{"d_model": 256, "n_kv_head": 8, "init_std_o": 0.0248, "lr": 0.00142}
Each number is 128 + 24 x the weight over its row's rms, rounded and kept within 0 to 255. Layers, rows and columns count from 0. Numbers have three digits each. The size before them is the row's rms in percent of the matrix's.

# layer 3 attention value, 256x256, rms 0.0434, rows 81-127, columns 192-255
102:115142100115131107151154103147118125102105111144144168097115107132118131128101155101180146067128128115145093154119126149141156102129141129151090117137128157149149138126157125116144058139105139
105:114118121117106078136125113156110113119185136156158103081155139141124124089137149095159110092156148130112133123118120151108164068169095141108140124119118142108131111101143160147135152130140132
109:132144135161111105124136083116112148138141128111109120154096117152136095132106139141177181115138163127124150128150107110101121114133173120120097133138101154120128125154154085101085105112149106
098:131160100157097185124138139137119118125162143125117100111084170122135142131100066127187105106107136152116137140135112116127152177135146088164151110127063103123128127170130115150141137150120176
107:119152110136142145143129141145205157148106124112130169164129147087133142130130070138134146146118136106117139101123113132145128158130158128133135154142079143123130181124108139126073119150098103
111:138166147106135134107164146153166118094104129130159112123132142144123110090091107125166091108116157153140130122140105094156073128103117086111179111111094113132129139092110100165123138176087119
094:138132179129091098126121161136118135126117091138122158136123125123138153134155160103142138126129160123133136105116141194130131119185078144162122144131150130130112117131142141130153153120170148
117:121083151125126091114125143147097123173189134122174108097136139162126124132125089082108125132160065107158144133118128126116198099122161109095097139118157098154088104146115159095129121145113148
104:127169104136155137113123108108121122148117148138089154126103113089180116153084141105138164111096093114149114149126123148127114109164151147129142128136096128126098149117131077125130093143149098
126:119135133131138105122088142149178082106120107137178088157141120175124117126080102115135106115105136134134144137137139099134097170095107130182142127132105118125131109137109130146143170153150110
114:135105157162194150106102159156103123137136130128155083128149122139090131158170120133123088134119150161123162116127106151133139109145161083137141129120141151103113107194163126113106146163143117
093:131162123123117180126143084093095140090159123111126108085185086134117130104097145112099132109104124131131115123154156075145146132113063079110134118150154115131166102133143131098151141122143224
098:132175104192121146138139088108102127107116114119120093142109168121147127097149090136130116153104164138087182117125129156145135124121165139128139107142138141101200101177075101101102102139133118
107:127179120161126167145134113133116165109106078121088115116132093130117153112140161130089130163121141133153125133131100158133138064116126108101121126141152133120172128205142117189139089127085178
116:122197134111099109148142112103128113117036111129130155168153128131119124169146126118146134093124130117119123104130133151127096142139166105104159113141089148125163096125142156143153128144140126
082:130126158113146140126116088142148118149124110106117123122109111132149129164112139140105173148165085089136107142135156190140138101151130095160160125134099113121142109148138143086147141107112111
091:145154129071099111189142134124143166152087093101086091115132133150118144143123121112117132100081116130140111114132134163079100103138123147070123125125138152103157144171122098190146144111104093
097:125160156142129151147154099130131130119106097134143109101158125124127116107087168147137138122155087111124104130131148125167128094136125096146181117155133122120105138155132149100167146100140115
075:133101124082118123149110086154152121149145113130119141126153078111137087104114105107093122134100157099121130142128121141151092136102115106133133138150084143126109132087139149143080113138167105
104:138144154118067127145146096096073139146095176083102155119090144117129132190143134164133129125135135140102103142128152095102160118110166132148082143129153140158119107133124134101146122134148139
097:143152147080129150176148125104084146123085191111111177133136126178128126128146154131089123085163133123092086128136149116116130150130159151124113133124153143151145143165124184138156162139157126
097:137129171132089164164137116114133135145095088135129173117067136106131118153104131165101163155128121103097095117142131146145147131204111103126112126110129115117078139088146151127107144111173148
094:125077153124100085131128108152123158154119111116130156135099112136114142118181137128145151144115121167126140142120131117119153135121129153106061129132170117141101071110087090129156131125126150
089:155138131134110124127152139143136132135135119110121143118105092110115134130132106137151143138111182122151144138097140118152128134101124132117146138122137130147107122082106092043150116131142144
088:125091115147188111089161088151142099148171127141158119142137106125100116106128110131142177113109125136138122156135118077165167109124153125095120140128111128144105109060135160099154110122134102
088:135088156109144165099119093152117119149156138132140115139094105115128092142140125131118119127128117081103100142125119114132105121107144118172142136141096096095072123054076122069098140134133182
095:117142109120121100101112138144132119107153101115061081127100125124101123134119106136161123099132149101151121132110127074149096103099155112112107141120146117133109103149156094121142145099113095
101:142125146125105155166111131108126142123123152135092165141127148127142146170122149138091068113097151150110137118123112151124089153124157145116119113113145172129121127108121143116146157101141127
094:124151105132111125137117121052104121152130088122138128091138103145138135115132148165086141147120117088145123113122114192124065101172131134138096124120141121140103097103138152113102091086148150
093:097146089129159136121124136115136081096142098139146129114188142130116132135122128109152064113138150162142127119141134123135108173119140125166154128149087144130065134092119107091153141156157116
089:145106144142155088109134076104131158152079143123122191136141102140150102087138129101133188148152178162148133144133125097151129161079123124137107119139097105159086110109122127141121134147177143
088:126093091150152120115145143162152108156186113113125153164123124090143135086206101110163156138104150162129116109108134111134141133118117136124113143132164149134109122103143113131133086140125134
095:111122131122142111103132091117066111162168108144143124098141122156141139166117170152104143096185070094156107137138139133124129061133117131085145115112132143124130095146112154123105164089103153
097:117093131116148138123107142131106143094160180136148122143132094129137144130139143107132115171169117132136140122136132139150109191114110121202162134117118129150090132161117154096120095160163174
091:140054152111130134103143093135143133126193116110141102147122161088144111093160126101121150160112140140150102132114134115184057174119108119113112152120138110139068111086132111113120126154142097
090:117109089115124124085125147144170111107207149142160098135160143140125116100131119135179090080107160088116125129130153140141122137139138139112171119145134134122115133083137131101135102121142086
095:108152136159108131143107154118103108096156115158104133132137140118134127111125154160120113130132144107115119128136118167115127140163104157166182122116114164115116124087140174097113133113187170
107:118087164078130155143096128123109151139119168134146117116122141155103120147141163129121102107130110125127134127121139200123113131121128115177192132103124093129122139092100175127156191138180136
096:134079145156143121080136135139104127165172117144144147114095144104147108143169130146148167117146108073136144121124131121133124115192135118152124123129155096128086103126093139049099168098100167
110:106156055139129138157130125122158141111122140152118115124170157116135121125136115100171090096106154152105091127132128142133095140109122136078134121127126147147148128093126132142127184145119094
096:119122082106118132106162117125137113127183157160138097149142124135105117119131106141116143122118137121110125106130130058125121130112126159126120148130120129146166141114105139084122109159108149
095:131157159151138114130131115121146125128119085126147130130149119101097139131136135124140146138122171149162125132123143160107118100120120103127134139121125116145110103133141122154153105106156131
109:127100148106061104128172123131135175118161088082123124108112120099135123095133144123116180160101115089148125121123112156132079165148106102144074126122146129130136104176121097131086096125091164
103:115158156147104116127165112093126141130100120108120161107101152110130130157103130122111144133139068097131089127140139123114064114152178121078095138138121131123118082147140112117096130076096135
088:108090061169144110095143104134145136120146121126081164136092137126117133136095115109128119119090160099116110138134094086134164102134105124112091119126131142132104122076120128151132127115097164
092:103116138164148115104112130129102113105179111097146151132114108102135129128102129123068191179121122085173120138140145119134112140130121130120149121117146112117111095106161153096153125134128169
092:147103127155090150135149134101110127112152095120126097086109138140126146160108130144114103068108135095130149133138138146109158086083131091133156113128119134128190123135122129117125175095099144
# layer 3 attention output (transposed), 256x256, rms 0.0464, rows 81-127, columns 192-255
107:118171180155126124142151108130093150157161132120090146139126145114079125143118096146093127158119190153171137126128105129125115125126125099141140119112110094098101134160144123124143131124104149
110:102161163170126078117155152128102129098146083127087166157115144089108112099146126151156138149160132121169138121089111114155131082152154161097129114128130135123131102136123126101118121120139080
109:147106123098085135103118133114108135164147180166128141121133153133115155128133135131111100168092153148123126115182105149127126158127114100156115109122107097123073121133116165180121125154077171
105:115118112117118108116161150162102094133099110137120165162097136104106124078104147132155099108143094119139144153135135130133129075139100144145098138141202150149195164137136074094154105084128136
109:070088146092114139184150118148135147118107083118156169142144149099145115068118135118150120104131137121137125143125160161153066113151100153145115152141138154132126101138130156097148141119140141
109:133071112156157106055128140110137094117104115155096145117112129112123144131088126147149151111163129153141073163169132136131157128082130151119123117130142127072138114131145131139137078129123112
103:135134114116103139173083149105138122103170095128111125108152118141127132107139140104111138094197098120108133108155139133147127058149140131111148120140139148129158101103105129123145117148146078
115:097172159140153102092133100129095096120144107127140087132166156122107124105109133148102117186121145150116117096130133100118154174161135147150148174149057155139087154120170082147109124134120136
108:156086133145080106178126098140122138116078161151103167150119130133096141121139092130102133094137140151136140114081104160123119095117115127129144138112160130147118133117093123118153106121137120
121:133108110156128137130117170120155177112108110159116113108153126119085147109130140102121150118173133111145127095120160134137155098161142120090093115126101102123147122157166166106152095120110102
112:117109123157135126109093106113138103112143097160123127075122149145151135102108161161141103105141077128135075113139169127133130129104154152110108134152106132151107140095179128135132107109133086
101:183157099165170137072126129121127127134144174132080088144116098101068086128133164128134101124133128129137122144098123097144152155147194131134131107146099125148142137132130099159110113126133099
105:150113116077147152144121139144086122106163081151174132112108109129130134104108130138131115142118124101161113108157129150115073115112154139137078141123132104152142146131131132133149113100121102
109:179106116135133152108114141134084145123136094132185099104115091135138147142132107127161165135116141149144123159127106142124108129115138095126149125107118080141122137091149096122111130118155119
114:137116100142150107143137120116133150153122120077128169104159155126143120118104080112136084128117111130098111113134127155130082117123130116139113099150126161174101147139169107122098111127084173
080:155118125149117117113153156125079114115166128114126139134166125074105134138135098154139139128107149163078154110124128109050093153115119165113100164127126118149076148089140123163084092144163131
089:147087140130130141128123132135120131131139109132116128140144133126127092143130116154154143155169131106132182085118094105147150102128149125138141126120120080164118121107143142074139151118159183
091:133120105129128110118132130115146101117133124111084156101132135147095124148133117166116136145095154135142133153123108120090095174172125156119104148116109105151116108087152111134102100129116129
067:138124100110133109114155182149107125131118130125177131106126121088153150125165097111140152136106142139080161130122131114102138099142077164142122160102166144121119139171117087152112156131138172
108:098122147107123135118108145123184137143168144180133096122113158123102098130102149123124132128161109105163128106137123144179129159149126095106154127175089123095158126124121165111139109120103154
099:095117174124141141097103124133207120132178170114101086139098128115131086155109146108147109148138118105185113132132115127176137161117193117114132109126072124084145128116147132082103071090061124
090:142113072114135112163106152142114143114165134099140114135148123132113146155176101102133152143117140144102162179135125075095108145088175121112138118151093147159180140153109127137117110123095125
089:107152107137129136135110141141160128116147171085134124141138134115117116152073126133097146120159113129135102144134128124146154132103093124124154129150122175115170162121124148138098106137132142
089:124106137134127117149129127136127132123127121110120124135167165168134124152148106116097139168137075143093142121130164144103114103141072156127135123137128150131147168149142130203139135157153116
088:090125149123110126169141148130116143114092128089150119132141124153144170099130085119106120141137144151125106149141168156079094123120043162172125127120138157122114127155126104167126167148124127
088:138155129139116104122139163100100127119126160087136121140167115088098137121106119101139121150078109140124127142138142129103121144144110169123112159110143163142132128176185116197129138108146064
094:150149157121119115162113127102075126155120095131138181139171180173134127113115166131082115156136155144097120141096114144111141104151069161160160120149136148130129096090131129168156121140158131
101:104156130133132148133075109135168100105132101135102136133131123168124080108151141139140134117179149108159114106109134101145169102132149127116113096160141089122164129129119102139133111114104152
100:132146057110109147126111091138114131098112111108116129119102155132143145137131105110146083105082160110125107138129144113131121136101169079126128148145114127107136141142098111109146150106093086
087:122136088143114141115125115146129124157085126121150109100089089147174154070144104128120101106081149112143127131151141132120118079166093154135109118108158109142147112180097128162123135138089145
086:091097133098137152140144162138149111132165170118173077157113078104132160115126133142115132147121080114094140142154117121108096131157086143121111118088148170124147140139111118125111115123084136
094:130135154110117108156072130115109133118103120138139109112152139184156144159118131114102122126174105165144124139136157114142134096114084142148158107171122161119151136159113142158141136164138145
095:118151126121125145097138137092172118108122137112089123110098150097119135103089128142129107140083163122139096152160133157142109172148149119155103181147103110112117137095127119125144100129138103
101:131141145130143125103162107140137125123136156106148107088113139129105143119121106126140143100087089136107112145157151157069133117145116130099077110101152121122112144109119152131094123126110088
089:162172121145138122133091147107096123126076131159152165117156102139143195137144114112094122127149132159103131158144159090084156093157038154163150137172117149139148102139123125140142091127113144
097:116117128176166105116146103111073137136072074136134170115165136154112162134132128107078164145109129166133125134096147148099127091115076151179136136112169131143096120125140121163123151165129115
094:137144072109120145117124104134178142135112143132131128119091118132131120115131116111132089121133162119143107133158118132133109116103196106102085110135142096120141123130097105126133122141087098
102:120173123165124139100159131113168125109158164120109099137127097069082099150105143169146153139142101108139111135140157115130124154136154176087076149123132135115121129094184122094098078127112096
091:095195098113126131148116110092147121095123137109128119145137157128127147134103127105084094137137141133119061160150130120142096144070147144137137124155096169127160121097159130177154098120126076
101:110115178118156115115113163153139127161117111094103131178113117133138136157128157129107111151141149135161148121086130097153160106128119141139135135125099138108153132166159111146142098108122135
096:132111185117157108130166159140111133134103142096145112154140147095111128126114118114139136112064073114145126129088145191131115107150107107143133144105127144089111132184144128180138142118148100
092:135128083106136140171090124150118136127093080131123175084147146191135159128151104142090128126153131127091146108097109088159103131130097171137120106134127153169165118094119089115133136153121150
101:119144067083157166122088104118134123107109126132124128108143145187113118138141120139134130100145102100129137126153126102166151103128184084119160145135093138137134148092138157083168154083137118
108:092129073088096160156105119111137119090131113106119111118127118181140125109121130143110100125111147110142104136153139106174128139137139088142132133157094123121162149115114131104173130096114136
092:148165132082133104156122126146098138123121130103137109159183143105143132151132142133103114158132140139135147164103109124114135131105111158129162159105123142101153110171140102187120084119151098
089:150149145117115138146129123137120103120098114129118124121145133158121174110135126119124112136118098150097099156166131139074112113151098158155086121164141168138122163084107108152115087109121084
085:105150100064146135106076112116121103167123111131127148162133137115140110109139118171142134152149160135148149119147120097149129135096162122118140142122093116135079122124138096135165116174158091
# layer 3 attention query, 256x256, rms 0.0582, rows 96-155, columns 192-255
121:137095132110070127121122147110122134133123108116144114130116125104130069130185168132152168151125094119133133106138118145126103112117137112153092122142118144137140147116120093126124126146150142
104:114115106118125146148105129156166139122148152133142111145156120128168101098111127134110150091140143135132130118139092135136143135098119120134142134129139114085118143133145122141102086160142114
119:111145087121143135139132134084161117101104119130085078105115120084112148164115111143122106140131179109106115154097161151090116116150110135128111106140082136102157086116144124165161136099100154
078:125158097140110124116156132172106104139114147097131167165112129146124089119177142142160125119094120106101111098135107110109129150121117165138140122103147114158068106103157111133109170117076105
084:144140124104087160132110144122160104120122147108104122126109124112106119172099118152070128116123057127140142132116120144134107108097110157148076106111116147153160125153106112136142106099124143
095:138093132133087106105096176138172142151133092135159122136134165119147155150108187103122142122133098115169109107149124130095154152111112145105141135112091134149126123123117129170126143150022136
177:100144112137131144131144117105140107099132143116127088069107137091132139101119063137112093108069165126089125163097167128106107117166115130126115094152121175091120117112148182127116135077149131
086:117139086122121087124111149128128111118126127125128108109126147113108109141095150187121138137121110142142113128110155117112122159138163151142098086127094164127148138106162114135108152169123108
095:135114090123122129103118149161120118157144128090186159140154134155116107121130148144180120143117128108105109082131141115107157158117085167110163131119175124150050097118178134136134165134108126
069:138095121127123134128103110140124113084153135144141086109156097154101128174121098141136089127115180131095119098121143119155138125133110112139134139126098129126119101129167194133141143115093128
085:117127101140141107092142125126137114124104125123143128164141176146128108153161132125165092171116128154075119158134158157115125162100129192118115115136133165143108133122178097119094161115154097
087:144113100116135172150168130116142121121100146157140123140116114100158110099146111080136145122115080135133128160142100061161135141075098097100150142134111118132120144135112137110123093146177137
084:154137142108139115138116114121122170161129138100127166116133117187150142119137110145184128121109175149117096149123139157101126126112102132163160152115156096111071114150153117139103104102124123
091:157075124118126079102097163150098146136157140090111124100118159158128113100106125132128146090127128144119146101121097108150140123127145138112166130107096109111140117087168097121120143184107134
082:121146130149124130106129120132137120108122127134130178124086145107169087156132110121114185117143034106169156130136112105132155121136112123160121127128134158115138169111128160080131116147169169
090:128092128134129128087082139169096167151154136130150142126137111161142103069120139087133159126132090143155145116123100107153118135125147107151148123132143132127130160137109128131103122217139139
087:125115184110121149139128113116101154113151116155110124095117122093145137147138111120104139083157160128152136153118118124152136128129181102169108120143121096115171143161067126110090105117181115
091:114173118120133112155158121114153123132077133101128126159145129154108136134133124133180104158091164142082111139112147144080098152121097169109124120122151130129081081129157126140135120090101103
087:155098109131126105102145119131089108098135139116158136142080193135141083112167147108150151134100064119106173137149126132128152106103100132110182116130123158132126129119159152092103155172130140
093:130127155161112123103124119176110109143124124099136183163135176148161117086123134129154129124083138145163118154118112127145130131095159122151163110118154130153098177136150100139095149151135086
088:111149124135123113100124113141135121131150158083112149124095162144159104146106128142151176122157085106126165098136126111118162132115078157118147120114148133151119143108139142077149164142095155
097:123100130141126120074096162169117153188170121101162145127153131168107106094104176130155110106126089116165122068127137136105148133107125132152146128103171109158065103131126115126131158164098138
086:094125133127146146143167098151134114152141145125137120124144142174129095125147140161105105159104118113132115141135135179105149130110080134147125131110176145149089143125086173111118167131104149
093:119115113098121105130120130122162118146154153107135097107122114145101144137108128158126103130101181112104120090144144150104125130139078144106140132128114120126091066108150122153161107081068150
087:136087103132141144129140133116136151145123134138111100098139087101118151105085083153067151111127150131158094132130137113119100136131134101140132137134104103123140122099094126149133125150114126
083:104084144126134107124111133148131134134167136114090103095145176162123110131100111129113116126175115108154111068124120156134153092148113159163107126124144156129122115128133160134133128126081155
087:129170117112144121131133123109161118114137144134173151166111150164145089157182146127158083169157129127086114121134149103107140188114107161107119122141153159152124109129187118097102108105156100
087:131101138121121126092087134169096147150152147094119159121111143145155118088123142102123170113099124126177171104138116113151129129127174083137139137114102108112131162130101146116110135218143127
095:129141120127145111135159093153166119152105122096154164137115162145126103136127106169147102141102135137091103131119143111096155141101098153086150118099172133139084122106153171106126165079087123
084:119167114110111097109118139146160065114113143114137128139104124130136109124139129136166141139054167156101160148126163112107113142148110162117136116139100129106142125118127087133136132135108095
094:138124115137113076067077166158116104120160139127138102127128127134103129117121180112108135133136126113158134082129143153093112110173168137149146120108080125112108144078164122131108148171100122
078:140112133145112138086121151139088100115119140136148132133132145136118141077157150095102136091103099117152144101147115164113119100132144107102187106119131122116069123091135113148121155165138133
081:125158097150109148120152142160129137140169116120153116121138183077100165083099128100134127073124124124130141147118130134119169109140104148136114137135165106144144139109136091150146135113098125
108:095143107118150177149156118089121117101131138135118116158086103077120121128130108165104148159123100165086127143130141140175067123130092115143127127130102130109163116195096101152126129133112206
102:098138097109147137118137127095131093110131163125113117107106130107159135131135106156139135145084155148097128174112155157176104131092124065109141135169079145095147127131131111145157136097100158
089:116090153151079102168114140095128121124112090147154141153160126119158064102097172108115100150158116111127120131121163135133145144145084147150134107141124125123107154182111151125116118154130120
077:118121155125104152159160093141118131135135117114095185101166085155143124122144121146142136115133136122135117106107110177127140131135116151162085131145114147169082168100160166109080121117132125
106:076147156083102161159149121067152128108106115097076129137134119107150111141122113170106081136138156128085131146098175144097092136141110146120118088157133155098108096163156092152112079101122128
116:071182116103139135114136159104157098087133141100096099138127136074140090136097148152111101133078153143102133162087186105117097146116118128114109093171092152080134150137155103168153139094111110
070:128131171130134125168173126113115113113123101138141130100116134128130163139104144119180128115109102163153097160146140139137107127146134116124157130135115129096140120097122174180130115144133145
080:135148090138158112176118103096097137117109155111152126143144132152133137121132148108097159160068125107119119170125143166163136140117139086117160122149060139114118131112121152132109138166144129
070:102100119138102158140160151123150127105095091127148126165107093106132099127118126135121098105167109152148118102107143104131166136166111178113136099113197149170134091109147106126168118096144110
076:126169086138119137077111120128113111154158164163135111120137129132118165150141147138137119105120126161097118134138126141137151127083131118112135129144094122129131105136102103139137108107133162
086:141107151110131078137159117104101100134147139096094167104122128157159132130097096098149158137096150140140136184159108150169111121112129053121109145125145117122126135151116127139156143140137176
067:130147086133154106108116137112091098148105120142125122158135107146105112070096136117141146130128105131113086130125148103111140150120102154106093147114148129171099113079145127172157135125125125
069:145146139120130095126112148141120143154119100129134114177112162139120123089115178099100172154177116134120128123146110153127105119144128101128114155125078132125153152127158104139110121175180141
064:127103141128130150138120075088078157123132117118101143152130107145148153103155118104132154112202135150121152139132095112147143114112170092138119133136142142138166146141121139085111080141147152
075:147139063150117112124169124120108112129120132134137129142121147148098124096135106137121166132095099136120091159126115113135169100111125102076089153097115144155120095133118121149161120128102176
086:096136141135104165125120147130172142115123087111143105128134117084137109121110113154126092106152150114150108113104162140045123150172107177137116051116142142124122143115142120153097132098127084
089:152146169119174101100124125152134121167147147129126137157143135143134146086146133126130106094134173138154119093134109151120090124120189140121115126102169121134143182168141095129120119119152066
088:159148089155169125143150079133121125135155166137143140111141133154150147130162128127128159163078146132106145150117104119208121140082157066094155151119086125105139118148112133100147110116103143
081:138119083110139150142184101144142158146086146110121147098105121129154126135178085144081186154102134138119148164124092122170160130134128108120145135139092131143126098096146152132135158122119147
084:130174105121122165157131132095175163131130122105134150104087125109144156169147121148100128139140134127118121098148112129151137155130106163153123147124121135116125093162135151120123112122146183
076:096123105128119130115104119141144093134153142154132112137152086120149113130154109139112092112133143156105144118134136094143116158105089130130133121140148147105137141106127106108092110109165069
081:138122098136143095122118113127134126138157189131142145115136145150141137151134124131133163150051137140089118151143138167139127139073146102112141129117077131093113124099125146127120133143123137
082:138101135118107088162158088116132123106132133152122136104143136129141142129118090121166135115099095096113110193156101167171126136099128083130144127161107115108098115149129122150112146128122125
076:086154144116104176186121139099194133071125115083142134113110105098144122157112137137130098122158146122134103093139150137142123141150069196150114106136159180112136125118143152129137133095116165
076:092130133149113167087132170118163125119105129129140119141121108126112111145126149179093124126135113099134163118093132108060156122139136192143113117118121116157073133109133129119111111112114091
071:121144134103118188131163097114137128117113118110139134136073138145144143192153117156149118120112142154121129111168081112138162131159086150127127116129138158124150087163143140114093107104143172
088:127127190104093126119095177119126117100114113152124126164112135107134127107064156115142127105198099129157112092123144128096101114160133164157122109114161132140114177130136100137119138155143093
# layer 3 attention key, 256x256, rms 0.0559, rows 96-155, columns 192-255
098:116105107108167151141116150116159167118135167154131114096104130119119172130103106098121081115107128155139115139110144152119141127137113097121163140119112103089155084130171171137138102131100134
107:127142132124111111165125128075119136090093112123120149132124130170156138141092113114159060146175117113111138181124163127092115112144131168134128088161149159141177120155127150138094110146148139
160:088117128097123118145138098099128115096139148158152120075122118106148096131127102144119145153137140143079111202110175144173133179149143123144125097165095151107108096119129144111107104123159143
076:152118163152181096075106150168122135132154135106167122146139109161157175115161153118128134118131154105173100108121141130134084108117152162129133115104108131159128146121137098166105161173122105
115:125078128146142151119075139132152128122152120129144147117131125089152127085093112121158150112115117132141155140117124150151074139142093082088148121132089092130150159131132132161113119138143115
101:159142113153168148120133130130139135114138092160086129145148124172104130105123156130122113114092123123119154093144135122138073095164141134140114146112144104141163171157095148142121148139146140
127:074130119096111126124152119100157099100129158147145147104105109117153106129130099154117149157100159131063092201070167138137127168138139159126097091149098123119102086121132145121125118119138118
092:109131136081137142098144107116152134144108091118168127130149120128162086149115139124144145086116133110104122131096135128122095156145146086074141094132103150102143120113151151112117073105139111
095:104082119144198108079123139141133115140168145107166099147111127154149141093170152090103129128109145094188108102118164109153118120117123109122148115093111149140126121105139117154136157151137128
068:116162093102125143078159148119116109133139133165120084132148067122150095092149141150106138108098135148142153123123144131120110125100128164119126114121090095109086094108173140108141112142135163
089:116158116136145101126120114163149105142113146089141117118140143161118107107115117120174126135088176110111121131121139131126095113127150130163096142146112118104093121129184134145123109177126110
088:158133101150135209180116132141100151116109132115112144141121129121076187126089121143132110127113114136104140123140099127134129092099136111122132135147127137134164165160114132129155110164101120
083:163141174120166119109077151120129145141170172103171109120127162131144137152147148135098130122104161153178133108136143095117134117093138149104137126089118121074141139147165120147103131117114105
094:129102106129125150061099178119117170123137114109120104127110114112136121092135144105141131083082125121163147107097146122136112129159154131100144098118069142078156146127144114149124113088140143
084:113143100136132108162176096164137129161076099117097117129160127139120147165147097135107148121121098127118097114112117134109141123119085119111157118135158125144155168124129136149150104077096127
090:134142115134133153127109152138124151156109089097091134141132151157137119123108149111108144083115120138177146058148082106128136116124134063116145098136136151111147150162137145130143124128133133
085:102134162133120133162132097089074141125126113092117108110115138121124114152155161171138106125177114154112155125136129110128176122117133142120137134155161141106106125156117113092072105088116145
094:109126161096152079128117119133134118111144145134149139149118131118143113131113158117120130128134170116120125161123165112124112157148143133141110129099142097148116121124159132124128145172138090
086:122146117133147167131131152153152147139124124135101123131148115130126167124128146093155109089087178111133098126135116174126107113140138144125115099118128138093155163153108136139150108147129162
094:150121165139146087117109140142124132159122088085150148124133124167140118159119155098100152119130120122164128110141086111140146132110153105092147143117135131094164158166133134121116126131124083
087:096110125134142114132162099158137119130131084159105128136147107126134171141154101116155103097123152097185111149123133141105110079134062140088111133100145118168144164125082118142135134080121130
096:126111133142153119117101143134130156152157102105178101146117153149162137117148158093100142135126125119227123057124116130139133114119099109122155107108115138115137111138130136149094149119123137
087:102129125106190109171125103148138095146105149125102163132138133144100102124120130107097125099162119129164137120149125165134137114111118152147091157110160150139116092145122162130123148121115142
091:120100119114130113087107167123142100097162157167136114108113125112118164095113142122125119155121130133147120164122151138125101131155155153120128136080103112128095091076115128127152143179153131
086:148110155108123182098116154087109145147077102127137133122098108112136132127124093146079161109131070130146147090109141130108145182114144101076127122135078152070140114135108129122124104087122118
084:106130078106129111091125114133146110145139131109138083118136158149185071100161178122152139124115105124161127107113157136141135144120125151114147114138102148104103092114127141124110142059165168
092:120170094137149143179131131173145122114112144108129111126125119157111164134117114130180078103083171112093123146136127129113120122120142156145117140136151118165137119113166133139130105175113131
091:109099130148115180127123158128119159129127096099091130157114165146147115138104139116102125093132120129161164086122091132121138111111108109094150108133123157100180170155119142125119147112120136
093:144114166082202076092160101129136092123154160107167146113142129115086123124135114118124140116149142126151115143131181130121085131110148139104129140059141109152160108112134141122133152131131106
090:094124162137106118110134138103136116102161150151143160129137101110139097114091102142121149117122182110096142170126131126123096140145136141121114131127148112151107132126148121095154127175159071
097:119102102156119153077138182122144144128161109099137136156118123124178091089140148116133130139079147120123149103116134137127114159146119121139132096130101154111129106102144151154128140130153139
080:159120142153132156113090181130125142160135123090133116130111140126121109126145154111108131118089110109151134086122114139135117121139179134134141076143090132091153139118124125141133142165121161
083:109150110128100125167160129072139156132086141121110124149121137081086173155112109176136131089115149146118119169116131118102159108122153133155107114168142149092178133129156117122158118092118113
118:104159109158136139140183127152143092116141094121126132133158114107145130101113150121105125076109158138105107139120132118136145078126121101086162115142146151107158155119132117097149113112109118
111:131179069141184133148142157139154099089114155155137105096130156095116126118133106133132102128114130149112148124138147096109143123117107140102109111160112120105134092089094155133151162138095161
093:100123144105142108143106139120147095115175123149159156118128108121129068134112147107119144143186120118100114149130160127149138136125084118191165107133135122120087110146143171088121135158136158
084:141105125122137127140103158106129138107135125143167094137106135146134140112147143120164096193093094143168140150145125147123126092140105154101129150109137117127140099143053108142131132139123104
106:128091086173117119128116152149161136121122121166106133121142089098124160135128080132147112137107160130147113126135105169075147133132129176149105121123089112119162148107153138141147138130106125
109:123165109107159122120124156147140122110131169140157133124081148150131106170149126175146141152107110139119156159137146111138149184121125143137111102168083118123128101118105143152108181147107131
076:092159146105147143151108109117159077128154159146176164130111110117144132126083140141132124133166136141113122152129142129149167173131120134115117144124145153124100157137074174095101157164135152
088:137139163121132158114145108139106111120169159156149158127143136132123065131076138102146120095166110103078138115135145115152146170164163135169152126142128116126097142119133145110108163141172151
079:110132066115123107129117120103124177146112107117109114123091100145170152148135138143110151146122117145116131151102110118158152113082096110047111108141131133139141086125153149136139115126120154
084:135111138122105132113128111123159118128141174122151120140113167138147138127100112134101153117112092168111132140157102098116122144123105132135114175148112142146096103096086089138137112129147106
088:148110152152132129088128131172070102119132139125148136145114143145127127104153114151130095118158114070134167099126156154115134127156161166152145120089128137151132125097103125123127168149130110
079:135108142101132098153135132109141089109134157128211106134103139150132183148124150166085117162095097127132132188139147122129126106112087144133093173125078138144122099124077141111177146145099108
078:125127113202107150154107154092128154110113112126131130153142161099100176075118137105105124137114130096152138173127162130113117086145167145130107131119101147129123151139110116132178098093142147
069:136095166140137163124125144133108150137124109119086141104133115129092145112143134097132145128150093106168142105118148129107118119180148126136158135121099107127141151102140118126162129129134135
081:140109090131147119112126147122103133112103141128140124141083164110154130103167168177094146123126118117132144147147124116153109168093139152114110150124086126170111078090101132158139165154138131
094:119112134101125105155125101091160190125146121126147150121125089144159112156125153134089146150104143132114101144129107138150140154099128096108125116147146113117125141164155155123105134131099132
090:162149121174139126160118170112151119137100105118116100135172169140109157098116108076133059107040124141137104122125149150088103095128150106123116114110140142110184126143140115144165103099108119
092:153169139140145172081157120177098120138160136124100137110130144137124098084106136115164111076135119107117153075143102100132111185140139121132138137127118135122110116100142091115105124129138122
087:163156101128179144086147157169072165134119112123062124130068134123137101118146149159148127103158137148091171110111073112126115149111152131074103120130124097153142121129147115159109166132153131
093:121128122127119162141151136119124179172118054127072147132148086109144104117106098160110176108160145104082127121124100152088077141166097110135129099155179136116162137129173126141128115104138164
085:115122127088113106103137101128162144130162131106140106101168122123145116113118147111138143143099129132173093129139110079122170163099132112113122116142141149135147141134151141145115065100103139
088:157147170142138148101117109159122070100135193138137142145118169169100092131124144158129096095149140121114153132154117110116178174114144155187100145126106134136095123101105115109116147122151098
085:132159144154140155111140146159105079130170169150161147135108148111128112108093121117132113120189089096130171087139147172127135169141141144179118137102130168153139126131137113124115183150177131
085:105107127110143131131131105100134194139151092147111150124138078117165115143113112137124152123140119138096123120107125144140129141110104085097125094147165093098106138146161154129104130120122143
080:146132115104097086139146128124119144112099098111124119142090115163137155157155168148131158129130157168131128124127115124151132108094130128104098162169109090165091113137111129166125140136153131
078:114113130149157153135133130124102158156139061125091130127162119104111086091110112145142136145166132124071113119134097113093107120136121097131116111116179176123144163148149121128124114114142141
101:116098130151100093168093165054150117109110119140150120116124161123155165131158157107101133156122106096184108153111155204137149062134156134148090133122135121135130109153117154151133090093125112